python train.py --d_model=96 --d_mlp=384 --vocab_size=940 --activation="relu" --norm_eps=1e-05 --positions="learned" --tie_embeddings=true --init="normal" --lr=0.00884 --warmup_steps=200 --steps=4773 --dataset="wikipedia_en"
Each number is 128 + 24 x the weight over its row's rms, rounded and kept within 0 to 255. Layers, rows and columns count from 0. The size above them is the row's rms in percent of the matrix's.

# layer 6 attention query, 96x96, rms 0.296, rows 38-63, columns 0-95
size [142 123 125 146 148 140 148 144 144 137 144 133 128 134 122 135 120 140 142 141 131 128 128 139 146 139]
[[110 117 136 129 155 101 165 144  72 158 164 121 145 142  91 151 136 114 142 145 157 111 119 103 170 111  90 189 170 172 132 105  83 135  88 116  96  98 129 145 156 145 113 135 170 145 133 130 131 168 137 109 165 115 162 124 128 153 125 125 128 103 145 148 155 174 173  96  91 131 137 141 150 126 144 147 128 125 119 113 120 143 121 141 104 124 117 119 141  82 138 136 101 128 120 132]
 [160 104  95 119 165 124 134 139 119  86 110 165 104 137  94 108 148 164 123 166 146 130 154 117 150 141 139 135 134 129 113 116 112  81 143 109 151 164 164 144 131 130 136 123 172 160 132 110 128 132 126  99 110  77 137 123  95  81 143 108 149 116  97 117 109 139 126 176 126 120 154 151 157 100 126 108 166 122 192 157  99 154 107 132 105 107 132 120 108 104 137 167 123  84 109 120]
 [105 144 116 119 132 121  85 156 148 165 159  98 102 136 144 173 141 122 131 118 135 123 134  95 102 139 113 116 119  66  94  94  81 116 183 134 138 180 135 138 141  83 154 144 112 149 135 128 128 126 177 144 107 125 117 152  90 112 129 110 134  93 109 126 148 129 167 100 156 105 106 152  99 127 126 180 179 118 120 115 128 114 144 116 140 114 154 118 110 116  94 157 130 125 113 113]
 [112 136 101 107 158 188 130  78  91 121 128 160 163 147 101  95  96 105 139 142 101 120 169  98 130 108 109 169 163 119 134 107 146 147 186 167 116 146 137 132 113 131 138 114 131 139 111 101 139 106 131 142 104 108 139 182 104 158 146 129 159 110  83 144  95 164 118 126 102 132 147 137 101 111 107 149 136 165  99 122 155 132 156 132 103 143 131 149 106  94 128 128 119 114  96 126]
 [125 126 124 174  83 161 175  71 121 125 125 130 142 142 146 131 120 133 145 112 103 125 148 140  99 120 114 124 126 136 161 134  89  93 185 144 130  84  46 126 120 139 135  96 149 118 144 170 148 103 154 128 105 132 111 151 146  95 121 134 126 120 155 146 141 145 158 132 152 128 139  97 128 144 168 121 166 102 124 120 108 141 123 124 152 146 148 160 146 163 157  81 116 108 143 119]
 [147  92 148  86 109 127 169 113 128  92 143 130 132 105 150 155 130 138 152 152 147 113 133 155 153 118 138 154 179 118 149  97 137 105  85 149 142 153 106 132 162  87 132 131 137  87 127 134 120 123 154 110 104 158 112 114 182 128 141 125 163  98 126  85 130 114 109 169 139 118 105 130 155 120 135 119 153 121  47 116 159 120 130 131 141 188 144 115 127 143 121 103 121 131  96 142]
 [129 138 105  83 113 154 136 101 117 138 126 160 126 151 135 120 149 127 147 136  91 180 158 105 140  77 138 163 145 127  75 115 110  93 100 126 143 150 131 102 123  99 136  99 144  92 115 155 120 145 161 119 140 148 106 128 157 103 104 163 117  99 130 130  99 151 115 121 171 104 122 161  96 123 157 140 158 149 109 120 106 144 118  87 136 100 167 125 116 146 176 164 173 117 123 112]
 [154 198  92 171 124 150 122 116 139  97 134 146 137 121 133 113 151  97 148 139 101 192 155 118 139 129 118 112 103 113 161 104 133 107 113  74 135 126 171  94 155 131 164 100 128 119 123 100 106 152 129 150 170 140 144 134 143  68 115  87 132 141 125 144  98 136 101 136 126 132  82 158 140 141 128 129 119 111 135 124 105 147 114 172 134 116 139 157 120  89 113 140 131  98 153 125]
 [144 148 118 134 136 109 133 149 113 126 137 186  95 133 136 102 135  92 107  99 154 137  89 183 144 141 148 155 163 136 132 132 123 120 124  86 120 104 138  89 126 111 136  98 150 126 126  82 152 125 140 156 159 110 111  63 149  87 148 161 133 129 135 155 104 129 107 112 126 167 134 138  95 146 128 135 125  97 165 119 143 100  79 109 117 158 116 171 117 126 147 110 155 145 167 107]
 [164 160 160 121 145  73 140 165 178 114 113  91  76 132 123 120 129 156 120 129 129 170 116 128 124 140 149 177 130 143 108 116 124  90 145 140 134 121 148  89 141 152 155 104 158 108 149 129 162  93 130 166 113 139 144  90 118 138 151 153 138 163 161 153 137 128 132 117 110 117 185 113 141 151  89 110 114 157 135  87 118 135 137  86 113 106 118 140 154 138 107 123 114 165 131 109]
 [147 110 134  97 128 134 107 156  89 142 133 125 117 132 111 110 142 136 129 114 159 125 149 126 130 139 176 108 165 128 117 138 122 146 149 174 166 154 155 106 140 149 138 151 127 141 125 138 118 122 138 161 113 127 126  95  79 107 101 174 144  61 200  83 174 159 158 130 123 130  97 167 102 108 141 130 127 142 153 150 134  87 153 110 116 156 107 118 131 102  98 120 111 108 129 109]
 [153 121 105 129 145 147  89 138 153 144 123 165 115  92 120 103 157 110 145 153 188 118 145  85 129 115 122 101 138  98 142 142 128 157 145 139 139 102 179 135  94 115 171 104 119 140 144 101 110 183 157 122 114 124 112 132 155 158 139 132 123 147 107 125 144 100 108 150 128 105 161 150 128  91  86 159  95  91 113  90  88 100 155 132 151 123 131 139 141 118 147 113 124 141 124  74]
 [145 145 137 161 175 116 124 128  89 122 111 129 130 115 148 119 152 124 131 122 138 134  87 153 133 103 147  92 140 157 131 120  91 130  78 127 114 111 130 141 102 172 145 101 111  99 117 142 107 121 144  90 124 170 170 177 164 154 126 140 150 129 165 135 155 144 107  91  93 121 168 108  75 141  72 108 123 100 122 123 126 126 129 169 129 163 102 148 137 127 169 112 121 145 104 133]
 [ 98  83 179 139 162 133 118 120 140 142 132 122 101 109 142 103 104 124 125 133 131  97 110 137 105 150 116 176 109 111 149 158 149 167 156 126 132 122 134  80  83 142 144 107 118 107 131 150 140  98 146 162 110 159 150 147 142 118 158 162 107 176  94  89  96 118  92 123 128 151  91 146 130 162 104  98 117 103 143 123 119 147 121 101  93 129 146 141 159 116 157 139 123 148 115  71]
 [132  92 142 155 162  91 164 114 124 125 110 148 108 153 189 163 101 157 100 121 159  78 111 139 145 113 110 109 155 132 115 138 116 126 138 152 127 120 118  91  92 126 150 151 163 129 122 121 149 107  95 139 131 107 108 135 192 112 173 115 136  97 135 110 101 105 147 141 108 124  90 126 176  98  93 146 117 150 139 179 132 124 150 122 135 141 152 120  97 118 162 101 135 127 150 113]
 [116 156  94 165 122 109 127 171 126 139 143 176 121 138 127 128  93 107 110 127 125 111 131 127 136  90  74 165 125  76 156 115 151 118 162 142  91 135 186 149 100 101 103 126 127 129 135 154 138 140 130 104 146 134 154 174 149 148 118 125 155  84 161 176 109 110 133 104 123 111 157 131 113  91 152 143 106 127 115 143 138 127 143  94 113 129  99  98 126 153 161 105 145 108  90 153]
 [116 108 119 133 112 101 162 137 130 129 184 116 167 112 164 162 164 163 146 115 107 159 123  83 144 131  88  82 104 147 122 170 133 127 129 123 122 151 133 179 148 140 113 105 159 121 122 122 150 110 128 131 147 111 103 142 116 139 112  93  93 113 125  75 146 127  93 128 131  93  76 177 118 126 121 124 157  88 109 135  88 138 126 146 122 172 118  94 112 104 130 123 124 129 147 147]
 [158 130 130 112 102  99  98 167 118 117 114 132 104  99 107 117 134 119 134 126 102 131 139 155 108 159 116 110 130  71 106 136 105 116 163 111 132 105 173 120 125 108 132 160 122 116 128  81 170 109 110 113 167 103  97 121 109 112 140  89 139 144 157 147 157 121 154 161 111  99 171  97 134 138 140 171 143 162 132 138  85 122 100 115  99 170 162 181 124 100 124 142 120 162 112 119]
 [132 131 140  90 141 101  79 155  97 109 144 102 157 119 107  99 115  94 150  75 111 120  95 174 131 121 131 137 106 154 127 123 138 135  95 120 142 140 100  92 148 139 121  75 145 107 102  90 116 113 167 116 144 119 176 137 118 107  98  83 138 127 108 165 130 153 132 131 160 138 135 131  95 132 128 115 131 176 141  86 122 160 137 142 134 160 186 166 129 134 140 129 120 147 133 107]
 [181  99 127 132 125 136 105 157 112 116 147 152 129 131 108 160 138 141 180 161 121 142 147 110 113 133 135 126 154 151 129 130 106 142 114 111 153 117 121 115 161 123 118 161 126 132 153 178 138 127  97 110 156 104 136 153 139 118 159 135 131 121  91 143 107 175 124 118 158 158 113 153  77 160 167  73 143 115 118 133 152  85 172 125 131 100 102  97 132 169 108  74 123 104 133 105]
 [164 120 150 109  98 157 150  93 135 121 142 117 146 163  99 117 133 145 130 134 100 124 153 123  99 128 128 183 133 130 133 173 147 107 158 144 124 106 145  93  76  91 145 138 173 158 142 143 144 142 123 154 128 148 157 104 104 149 175 122 114 124 149 145 142 103 106 141 171 139 101 102 155 150 110 150 114 112 123 156 130 166 142 131  86 127  98 116 132 109 137  79  83 130 141  79]
 [122 120  97 134 146  98 116 138 119 125 152 150 155 161 148 160 131 122 115 117 110 106 118 141  79 125  95 122 107 125 141  96 115 121 156 158 191 117 162  92 120 106 143  90 130  96 141  94 160  99 119 117 140 188 188 143 132 157 131 156 124 142 139 110 126 140 123  85 138 102 122 123 122 108 134 156 155 152 129 186 109 141 117 162  86 160  99 136 124 139 109 144  97 140 104 123]
 [159 116 131 114 147 139 126 141 108 108 162 120  63 103 159 101 142 140 107  92 132 146 112 182 114 146 137 134 144 171 169  91 143  90 162 124 183 102 132 161  94 128 105 125 124 165 133 137 124 109 121  83  95 160  84 119 136 148 118 123 126 118 111 106 136 145 121 103 114 123 119 107 118 105 129 121 100 119 142 124 135 139  84 133 141 149 148 122  91 143  58 110 153 147 113 119]
 [147 167 117 145 114 145 122 131 116 145 127 123 128 145 112  84 113 166  91 160 138 121 166 162 134 158 146 135 132  98 137 146 115 166 166 139 131 136 135  93 158 143 114 101 114  94  76  92 125 118 121 100 120  88 115 143  72 111 161 129  96 147 140 142 125 162 162 187 159 134 112 135 129 138 112 122 160 127 156 142 151 101 129 130 112  81 108 105 160 118 110  77 129 111 115 109]
 [134 107 113 145 129  99 138 129 162 172  71 151 132 106 147 126 119 119 113 126 126 141 129 155  98 113 136 160 138 133  76  70 178 162  88  99 105 128 144 113 164 124 138 120 147 122 167 136 159 141 156  93 124 103  92 155 124 128 128 133 150 132 144 152  95 124  97 134 118 143  67 129 114 129 128 114 117  78 119 162 148 137 120  94 141 139 180 128 140 140 162 138 157 116 105 121]
 [151  99 131 112 130 147 106 164 105 140  94 121 125 136 127 138 115 121 114 126 145 154 122 125  80 134 100 155  98 110  93 138  95 164 141 126  73 135 151 174 135 129  93 108 133 159 130 144 114 117 125 121 145 174 125 131 120 136 136 147 207 122 136 156 154 131 101 151 142 150  96 121 145 111 172 111 134  95  99 119  61 104 111 115 110 160 152 154 141 151  91 139 149 117  99 129]]
# layer 6 attention key, 96x96, rms 0.276, rows 38-63, columns 0-95
size [135 114 112 139 142 141 136 128 133 135 129 130 118 139 129 132 109 138 140 132 125 118 112 129 131 131]
[[132 175 166 110 121 146 147 121  86 120 150 125 129 110 120 134 143  97 120 153 137  97 136 106 145 123 132 149  91 107 147 118 126 130 123 132  92 128 133 110 146 132  66  97 145 114 118 118 141 129 131  69 154 142 116 104 141 147 125 135 154  76 109 116 135  83 134 133 109 158 156 139  86 175 157 162 144 105 151 182 126 131 147 102 143 116  64 121 111 141 111 132 128 139 179 154]
 [168 180 106 145 101 136 134 133 113 119 119 100 102  99 124 159 136 148 157 177 149 128 111 127 160 150 158 134 161 125 140 150 139 145 166 135 115 100 117  98 144 132 142  83 100 132 129  93 138 145  93 101  92 139  87 155  78 132 114 112 114  95 126 167 120 125 153  96 142 139 122 127 126 135 112 110 139 120 117 111 120 116  93  84  94 162 120  86 162  96 129 174 105 139 153 147]
 [130 130  84 135 132 149 101 135 118 133 136 107 154  71 158  97  77 139 149 140 150 125 172 100 123 110 132 137 130  75 160 119 126 150 133 102 140 121 133 166 116 105 137 126 153 117 142 106 120 110 128 152 116 158 159 107 116  97 100 140 114 145 165 141 175 120 126 143 100 153 131 107 110  90 137 137 154 148 106 106 118 113 129  87  68  92 121 111 124 188  90 127 143 161 138 118]
 [130 117 130 139 109 150 158 114 129 161 136 151 120 102 138 148 110 142 129 149 144  94  92 112 177 161 171 151  96 110 127 140 113 142 144 114 169 121 134 122 128 113  83  69 128 136 119 136  81 138 113 115 127 115 177 134 141  81 140 144 130  93 128 156  85 174 114 127 111 143 136 150 101 106 107 148 103 150  71 156 100 124 167 145 120 135 121 122 143 131  99 156 105 168 121 157]
 [152  94  91 108 141 148 141  73 178 121 118 141  79 119 148 157 115 138 120  80 120  95 136 132 131 136 140 102 115 111 140 147 124 111 175  79 127 110 116 138 150 155 105 152 139 100 135  93 120 119 146 126 143 127 130 115 123 146 170 123 102 134 114 180 165 157 129 105 138 124 124 125  93 142 137 162 190 115 112 117 162 146  87 141 142 131 127 160 122 120 151 147 111  97  90  98]
 [105  85 133 136 156 130 143 127  91 122 109 129 144 110 143 148 169 170 102 116  92 155 117 122 133 103 132 118 118  87 172  77 108 140 135 105  90 144 120 151 128 128 107  86 114 119  99 172 128 115 143 119 114  92 128  80 151 111 150 128 109 104 142 102 158  86 138 108 143 149 122 131 127 120 111 141 127 197  85 151 155 125 148 125 154 126 123 131 169 116 154  83 155 110 114 112]
 [151 192 109 121 128 112 155 117 145  91 129 157 165  45 155 125 101 135 147  97 138 132 144 104 115 177 141 144 126 117 104  95  86 123 114 115 111 162 125 144  95 143 157 115 156 138  83 135 121 158 118 142 114 100 148 168 152 144 125 133 123 124 148 119 131 155 111  97 134 154 107  97  97 114 121 165 141 150 147 103 161 134 121  95 154 154 142 112 173 114 129 150 121 130 124 134]
 [ 80 180 128 134 128 115 163 125  96  78 122 148 152 103 151 130 142 155 130  78 144 119 112  99  98 118 121 133 146 136 104 152 132 114 110 123 157  88 109 139 140 125 171 135 105 150 154  95  89 178 169 124 171 119 137 144 117 125 166  83 153 159 133 153 114 122  91 160 165 125  93 162 122 128  97  98 170 153 147 127 127 144 114 113 102 108 124 109 122 131 127 127 127 122 147 130]
 [141 160 129 107 134 102 136 158  86  83 136 142 117 101 146 147 119 109  85 120 121 108 156 181 123 107  83 143 125 118 133 126 128 120 142 117 105 114 150 106 174 155 121 129 117 137 147 142 116 170 125 169 135 126 145 107 196 170 147 117 163  99 151 118 124 108 131 113 191 138 126 146 167 151 128 106 154 141 161  90 120 104 153 140 162 113 139 154 114 120 123 107  89 108 122 144]
 [173 156 160  80 122 119 110 125 137  95 123 119 112 147 113 134 136 134 122 130 162 146 156 137 130  87 112 150 142 130  81 118 119 140 145  88 118 131 146 155 112  93 149 130  97 137 128 107 155 170  97 159  91 142 127 100  84 125 163 184 160 138 113  89 109 152 152  99 138 161 171 129 137 153 120 119 150 125 107  97 112 115 106 175  96 113 133 125 111 124 169 132  97 147 148 135]
 [182 112 104 145 160 132  88 145 112 176 128 130 150 112 168 157 109 149  98 125 173 143 164 100 102 104 121 132 133 182 161 121  87 120 106 121 127 116 109 104 152 119 136 121 134 154  82 119 148  96 124 152  91 157 139 104 127  99 106 163 126 130  97 144 114 116 104 130 181 107 147  95 153 116 126 119 123 149 149 131 117 147 167  93 158 133 110  97 104 129 145 157 145 142 121 144]
 [130 149 135  92 153 178 120 139 108 147 139 136 142 126 158 116 158  88 142 104 123 110 147 128 142 128 151 106 113 116 132 142 148 164 129 137 129 130 144 151 146  98 159 157 104 168 151 107 120 101 165 121  78  92 133 155 156 112 115 156 132 129 156 150 113 129 160 152 116 119 119 174 134 101 105 148  92  88 132 127  88  90 134 109  98 154 126  99 195 144 123 111  95 115 127  81]
 [109 126 127 126 129 170 124 161 145 122 160 154 126 165 131 124 163 102 125 111 105 137  87 132 124 134 127 120 127 135 127 104  87 127 100 123 140 113  94 129 156 171  69 126 123  97 120  80 129 135 125  54 131 137 168 127 180 147 124 176 119 142  93  84 160 130 139 127 131 110 105 176 141 140 112 129  92 124 129 126 154  98 129 127 111 130 126 101 118 132 164  93 121 126 124 175]
 [106 144 130 147  77 124 110 135 110 126 169 152 130 112 134 112 121 124 137 149 142 146 106 177 166 145 127 112 125 134  89 117 143 127 150 184  98 155 130  90 141 124 135 126 109 113 119 100 116  97 124 156  98 149 166 123 141 140 168 150  95  87 139 111 106  89 112 106 131 142 118 117 135 105 156 132 107 111 136 128 136 118 121 197 101  83 135 180 161 145 147 118 114 107  78 106]
 [116  85  88 124 123 114 130 122 166 131  97 136 151  88 157 167 131 120 108 133  92 141 109 147  93  86 130 124 136 172 114 157 165 135 135 134 134 150  89 113 136 162 168 118 136 146 133 151 167  99 132  99  98  97  85  98 152 156 139 126 130  93 126 160 141 171 134 128 105 154 175 137 188 111 106 137 118 136 132 153 113 156 162 147 148 118 132 131  87 131 141 107 123 113 132 134]
 [156 117  76 121 141 132 166 112 132 101 136 149 108 151 137 111 120 127 111 109  77  90 100 126 110  99 129 122 122 122  72 143 116 168  99 122 140 125 118 136 124 131  99  99 158 171 152 146 100  78  89 134 152 136 122 141 179 128 120 143 180 140 139 126 129 123 142 100 123 123 121 102 155 108 120 159 117 155 136 138  91 151 179 143 121 102 104 112 130 145  94 100 159 129 172 159]
 [ 82  91 119 143 142 135 140 169 132 111 116 121 141 103 122 152 157 108 166 110 155 105 156 115 110 133 150 124 164 150 168 109 169 118 117 161  72 108 128 152 120 135 174 133 137 132 105 144  95 115 116 114 146 141 172 141 144 134 104 124  98 122 134 137 140  83 123 174 122 124  95 141 115 161 129 158 125 142 118 189 113 156  73 114 111 104 107 125 105 105 121 136 162 161 139 109]
 [159 111  95 136 124  97 120 170 144 116 165  90 162 150 127 108 106 122 149 140 163 143 144 154 138 125 107 120 115  92 158 128 180 114 127 113 108 123 148  92 106 135 122 113 123 126 164  92 114 132 133 149 100 162 112 123 122 105 172 134 145 134 175 151  98 127 157 103 134 128 146 108  93 165  87 139 179 124 109 125 147  67 113 124  94 152 133 163 138 106  91 151 117 129 135 159]
 [ 79 137 173 113 106 133  77 111 138  87 111 132 142 112 119 151 126 173 131 144 113 125 122 128 151  99 157 110  94 154  97  95  91  79 139  70 118 105 104 114  60 137 122 129 165 137 132  99 132 174 154 143 132 178 134 118 138 141 133 124 161 143 104 139 130 148 120 138 136 148  94 119 118 116 103 115 127 134 147 117 129 134 159 122 123 116 171 164 121 129 117 133 104 116 131 176]
 [141 131 138  79 165 123 130 124  87 164  74 147 131  94 149 120 132 147 182 114  87 128  95 134 109 154 107 106 121 129 163 145  76 149 168 137 123 153 152 115 155 156 124 137 144 126 135 123 102 115 110 112 167 129 160 107  76 146 131 168 103 132 117 128 136 120 120 154 119 103  99  92 121 115 159  83 131  81 125 110 135 122 141  97 166 121 104 126 104 135 140 111 160 109 135 138]
 [146  96 125  86  93  83 124  96 149 111 126 145 108 121 124 122 133 184 122 117 149 126 149  87 145 134  83 155  90 168 118 159 119 121 158 150 130 125 131 143 163 150 168 130  99 146 149 135 129  96 104 145 119 140 126 150 105 107 170 159 142  92 115 150 120 132  85 133  78 125 151 138 148 133 117 120 155 122 131 150 100 147 101 130 152  78 140 145 186 117 131 145  98 120 142  96]
 [126 112  95 143 104 137 149 166 105  96 130 138 141 132 148 128  99 110  98 100 139 132 162 126 161 151 108 111 119 169 123 111  88 122 109 127 128 167  77 100 124 169 112 131 145 127 163 148 133 123 124 120 139 162 127 170 132 116 141 129 129 111 136 121 158 106  88  87 104 121 120 134 126 150 115 172 132 134  68 133 150 142 169 162  53  92 137 121  91 153 130 126 148 154 133 149]
 [ 86 107 123 127 135 105 136 150 124 144  98 163  70 143 137 116 138 148 122 156 112 153 148 176 139 122 140 143 100 150 170 108  92 159 121 129  97 120 138 125 165 107 125 131 132 100 122 107 168 128 145 134  89 140 120 161 114 138 109 147 139 123 157 102 127 116 102  84 173  90 153 144 108 155 130 173 134 132 138  70 161 114 129 152  95 126 116 133  94  70  94 145 128 132 139 121]
 [184 148 112 124 128 117  91 134 125 107 116 128 111 145 126 120  86 159 104 127 162 129 108 152 107 125 120 113 137 105 122 192 148  95 166 143 100  90 137  85 135 160 129 121 110 156  68 118  72 134 151 139 146 121 155 126  81 109  99 109 134  82 137 132  94 101 129 113  99 110  88 112 131 118 148 131 136 142 109  98 156 107 144 163 129 136 119  87 155 143 139 111 144 115 136 133]
 [143 156 111 139 136 131 131 151 106  68 153 163 130  69 100 141 149 117 125 166 116 128 103 197 103 132 132 129 118 115 122 177 116 150 128 156  99 152 137 114 124 115 125 131 123  76 118 152 142 130 144 124 109  89 106 105 183 134 136 143 114 171 119 132  95 144 144  84  82 109  99 126 117 115 165 116 147 124 140 147 137 110 123 125 117 116 147 113 152  90 135 174 141 109 104 144]
 [139 112 117 131 114 171 116 122 124  95 149 133 114  98  99 119 146 128 173 118 144 120 108 125  84  82 150 132 109 142 114 131 116 145 139  77 105 127 120 159 154 141 113 137 120 157 163 144 126  71 123 132 132 108  98 147 108  90 169 181 121 161 125 136 167 117 135 137 121 100 114  99 108  97 139 118 108 117 147 126 106 165 170  87 145 174 131 141  88 112 117 122  99 153  85 153]]
# layer 6 attention value, 96x96, rms 0.266, rows 32-41, columns 0-95
size [108 107  94  99 105 101  97  98  99  93]
[[151 144 129 119 102 159 108 135 121 116 108 132 160 114 132 101 125 112 154 152 152  92 112 160 126 121 115 137 116  85 137 137  99 120  87 171 145  88 136 130 153  91 140 154 109 109 100 156 145 148 131 108 101 140 109 149  87 147 124 134 115 105 153 114 104 134 130 138 178 179  94 117 145 165  74 145 156 130 141 128  79 126 138 117 155 136 161 126 125 109  85 101 123  85 178 139]
 [123 135 127 101 129 118 140 170 119 107  71 131 101 170 130 147 171 162 142 124 128 122 158 113 120 128 146 132 160 104 107 147 133 111 130 149 152  75 156 111 121 114 163 144 170 116 170 132 160 107 116 141  80 145 155 153 166 191 121 162 154 127 113 124  93 112 110 111  81  91 124 142 125  92  88 123 139 128 117 131 115 129 105 125  68 119 131 117 134 138 134 105 150 122 131 130]
 [111 106 157  97 106 107 117 113 147 123 131 171 119 113 141 146 120 121 104 149 169 114 139 143  80 140  73 157 150 104 141 127 127 151 107 112 112  96 161 157  99  97 123  95 100 144 149  92 156 129 159  82 124 127 122 146 135 199 169 113 157 101 125 125 106 115 120 101 113 166 131 133 110  92 131 146 105 150 133 113 131 139 153 159 152 147 115 132 118  96  97  92 142 169 114 134]
 [ 96 124 117 114 121  83 149 124 124 123 162 120 117 145 104 169 118 175 109 111 111 141 141  83  76 109 169 113 156 138 186 142 135 125 123 184 117 107  94 134 135 112 133 131 159 114 131 102 171 119 144 125 163 134 143  97 106 128  97 129 193 134 124 174 120 108 112 139 114 132 118 107 107 113 142 139 174 125 135 164 159 116 126 122 149 134  90 118  95 144 127 149 121 102 133  95]
 [119 101 131 113 124  92 166  98 102  90 124  84 158  79 139  96 101 134 145 142 137  87 118 186 130  90 113  95 154 137 157 130 158 137 108 155 142 125 132 126 114 122 160 100 151 132 155 103  92 140 145 152 154 113 119 161 117 129 118 127 105  78 189 140 151 136 136 138 105 122 131 109 106 119 132 131 177 161 136 173 157 165 113 108 114 114 131 132 148 113 145 112 147 112 147 111]
 [120 129 115  99  88  88 139 165 167 169 170 112 101 112 151 134 156 133 133 166 140 167 166 159 130 127 129 103  94 119 142 155  77 132 144  82 100 127 150 113  77 124  77 136 158 150 123 120 123 168  89 116  99 116 136 120 102 137 154 133 120 150 163 133 121  86  91 117 103 155 134 109 122 109 137 139 111 138 127 145 131 106 163 109  96 115 140 111 117 123 136 139 168 126 124 155]
 [118 137  96 124 126 137 109 182 157 118 114  94 155  80 153 126 123 150 124 143 115 119 125 112 113 175 131  80  98 117 168 126 154 133 127 113 176 123 128 108 123 144 125 134 132 130 101 124 159 174 127 132 135 141 119 138 127 156 124 106 121  99 126 141 181 132  82 131  73 140 150 117 103 154 124 113  92 141 159 119 131 152 144 145 153 117 104 168 108 174  94 134 107 143  75  87]
 [118 130 143 110 163  99  99 137 130 125 206 124 110 148 112 143 127 137 180 116 101 152 109 110 159 139 125 107 141 152 116 168 122 127 103 126 110 129 144 109 136 126 104 147 123 176 104 144 147 120 132 123 128  74  99 133 157  57 124 137  69 136 118 104 143 137 145  88 123 147 129  97 125 109 116 146 119 138 149 150 106 113 119 170 140 152 115  97 124 108 172 140 125  84 102 113]
 [132 149 125 177 116 140 175 129 119 115 119 122 129 122  79 139 102 126 146 109 165 131 150 105 121 104 139 129 133 110 132 138 148 120 170  74 118  99 102 155 120 165 146 163 141 129 109 148 100 162  80 146 125 115 152 113 119 116 155 161 161  94  88  97 143 106 126 131 154 167 148 135  95 123 132 133 157 112 126 111  98 139  91 172 158  84 124 125 150 147 127 130  95 184 123 129]
 [142 138 102 149 147 139 123 106 149 115 116 173 108 141 113 134  95 154 164 120 110 103 126 133 108 112 151 100 121 115 142 132 174 114 125 158 115 119 126 138 164 109 151 148  93 111  88 122 134 100 148 104 117 162 134 203 111 111  91 100 117 119 127 118  82 104 142 126 142 156  93  96 147 126  93 123  97 140 122 145 143 122 120 149 115 126 110 129  98 162 206 139 140 130 177 149]]
# layer 6 attention output (transposed), 96x96, rms 0.234, rows 32-41, columns 0-95
size [124 117 117 122 128 114 112 109 117 103]
[[137  99  99 126 145 106 124 133 100 132 176 124 120 123  93  96 120 141 140 146 122 151 129 107 143  99 133 145 128 155  99 134 137 110 126 116 100 128 161 143 124 146 160 168 160 170 123 118 130 161 101  87 140 112 145 105 165 156 148 135 125  96 144 105  99 161 132 124 112 149 148 140 137 111 131 146  84 147 199  99 108 117 153 111 134 144 134 126 104  57 113 188 142 147 155 137]
 [149 183 114 144 137 128 118 132 153 110 141 142 128 129 170 129 145 193 156  96  92 142 156 131 113 143 104  92  95 133 153  98 149  80 126 128 157 142 159  99 118 130 153 110 125 102 142 110 112 131 102  94 135 140 138 159 145 131 143  69  74 172 146  98  79 129 105 102 136 136 139 112 163 135 107 132 128 143 145 134 129 146  98 176 100  85 129 130 123 146 133 125 133 140 139 138]
 [115 152 114 109 125 128 137  94 146 103 157 137 107 129 137  82 151 132  54 132 128 133 124 143 166 126  95 184 158 153 110  78 154 101 104 109 163 123 127  90 127 110  98 112 100 117  91 125 141 132 163 144 118 148 129 115 147 121 141 116 147  97  95 129 107 131 143  97 105 125 109  98 117 110 116 167 142 164 156 121 180 120  90 116 102 123 126 138 111 109  81 145 134 112 161 133]
 [128 104 140 143  84 144 141  99 139 144 138 114 131 149 165 156 120 146 105 108 145 186 138 120 108 127 139  71 118 125 132 146 164 163 113 140 124 152  99 147 150 124 126 133  86  97 152 147 110 176 108 124 155 105 110 131  72 126 119 129 111 113 155 107 133 119 178 159 122 113  88 142 121 176 150 176 156 118 147 118 148 142 127 164 124 103 105  97 123 114  82 117 148 108 152 126]
 [149 118  98 105  77 116 139 124 151 106 128 138 125 124 120 158 121 114 165 163  98 148 134 129 135 109  77 157 133 110 136 148 149 127 135  89 113 161 166 130 132  71 117 158 138 154 170 143 163 132 118 136 179 114 113 139 111 103 167  77 147 148 108 165 108  85 133 135 144 111 111 150 146 112 143 146 130 104 126 161 142 147 125 103 156 147 169 110 113 149 103 126 182 122 153 128]
 [126  99 144 135 128 135 100 111 112 113 121 103 117 131 140 109 110 122 136 118 133 136  97 150  90 103 105 143  93 162 127  84 117 162  77 152 141 130 101 112 101 145 140 134  83  98 123 156 181 117 157  94 150 170 137 153 131 137 145 124 110 132 134 148  98 165 116 102 115 108 102 102 140  98 142 141 131 146  80 138 142 143 119 120 102 164 165 115  88 193 106 160 118 111  90 143]
 [ 94 132 137 118  95 125  99  93 107 134 162  86 157 100 165 136 111 143 140 144 126 123 136 116 177 108 108 102 165 161 153 133 143 107  95 152 109 160  87  82 142 116 133 124 138 115  80 130 130 159 165 167 125 132 169 107 135 114 109 101 111 140 144 123 120 181 146 102 151 128  98 134 154 131 158 136 134 100  88 137 150 172 154 116 144 139 107 119 115 120 138 118 128 153 154  78]
 [163 110 136 109 137 170 118 126 140 124  88 132 119 101 145  91 118 128 103 142 160 158 164 144  83 131 116 135 123 123 114 123 161 176 115 179  96 119 162 141 112 158 102 120 106 126 110 143 116 126 150 128  84  88 104 133 131 170 160 178 118 146 138 142 133 104 148 143 111 104 136 112 165 124 113 135 109 113  92 111 134 116 180  90 110 149 106 113 147 176 138  80 147 124 110 120]
 [102 159 148 115  93 115 124 148 147 125 119 102 156 140 127 148 139 141 140 104 137 178 133 141 108 136 128 159 140 152  76 134 108  84 113  86  99 134 133  85 136 149 106 113 179 116 106 109 147  94 122 189 132 134 125 110 110 101 137 132 111 124 140 109 138 128 170 105 155 109 146 114  94 185 154 143 163 131 134 106  64 148  94 127  99 122 155 146 141 130 152 142 145 146 147 131]
 [158 113 119 115 147 143 144 141 144  96 148 112  84 128 120 112 110 199 154 181 162 186 120 127 133 112 116  95 135 122 121 131 138 100 155 141 141 116 120 188 137 143 141 106 122 116  93 128 130  98 109 100  81 125 151 123 110 167 133 123 122  99 119 104 138 116 112 132 139 121 156 155  99 131  88 131 153 102 137 118  89 128 103 119 101  97 100  87 150  99  84 122 127 143 112 101]]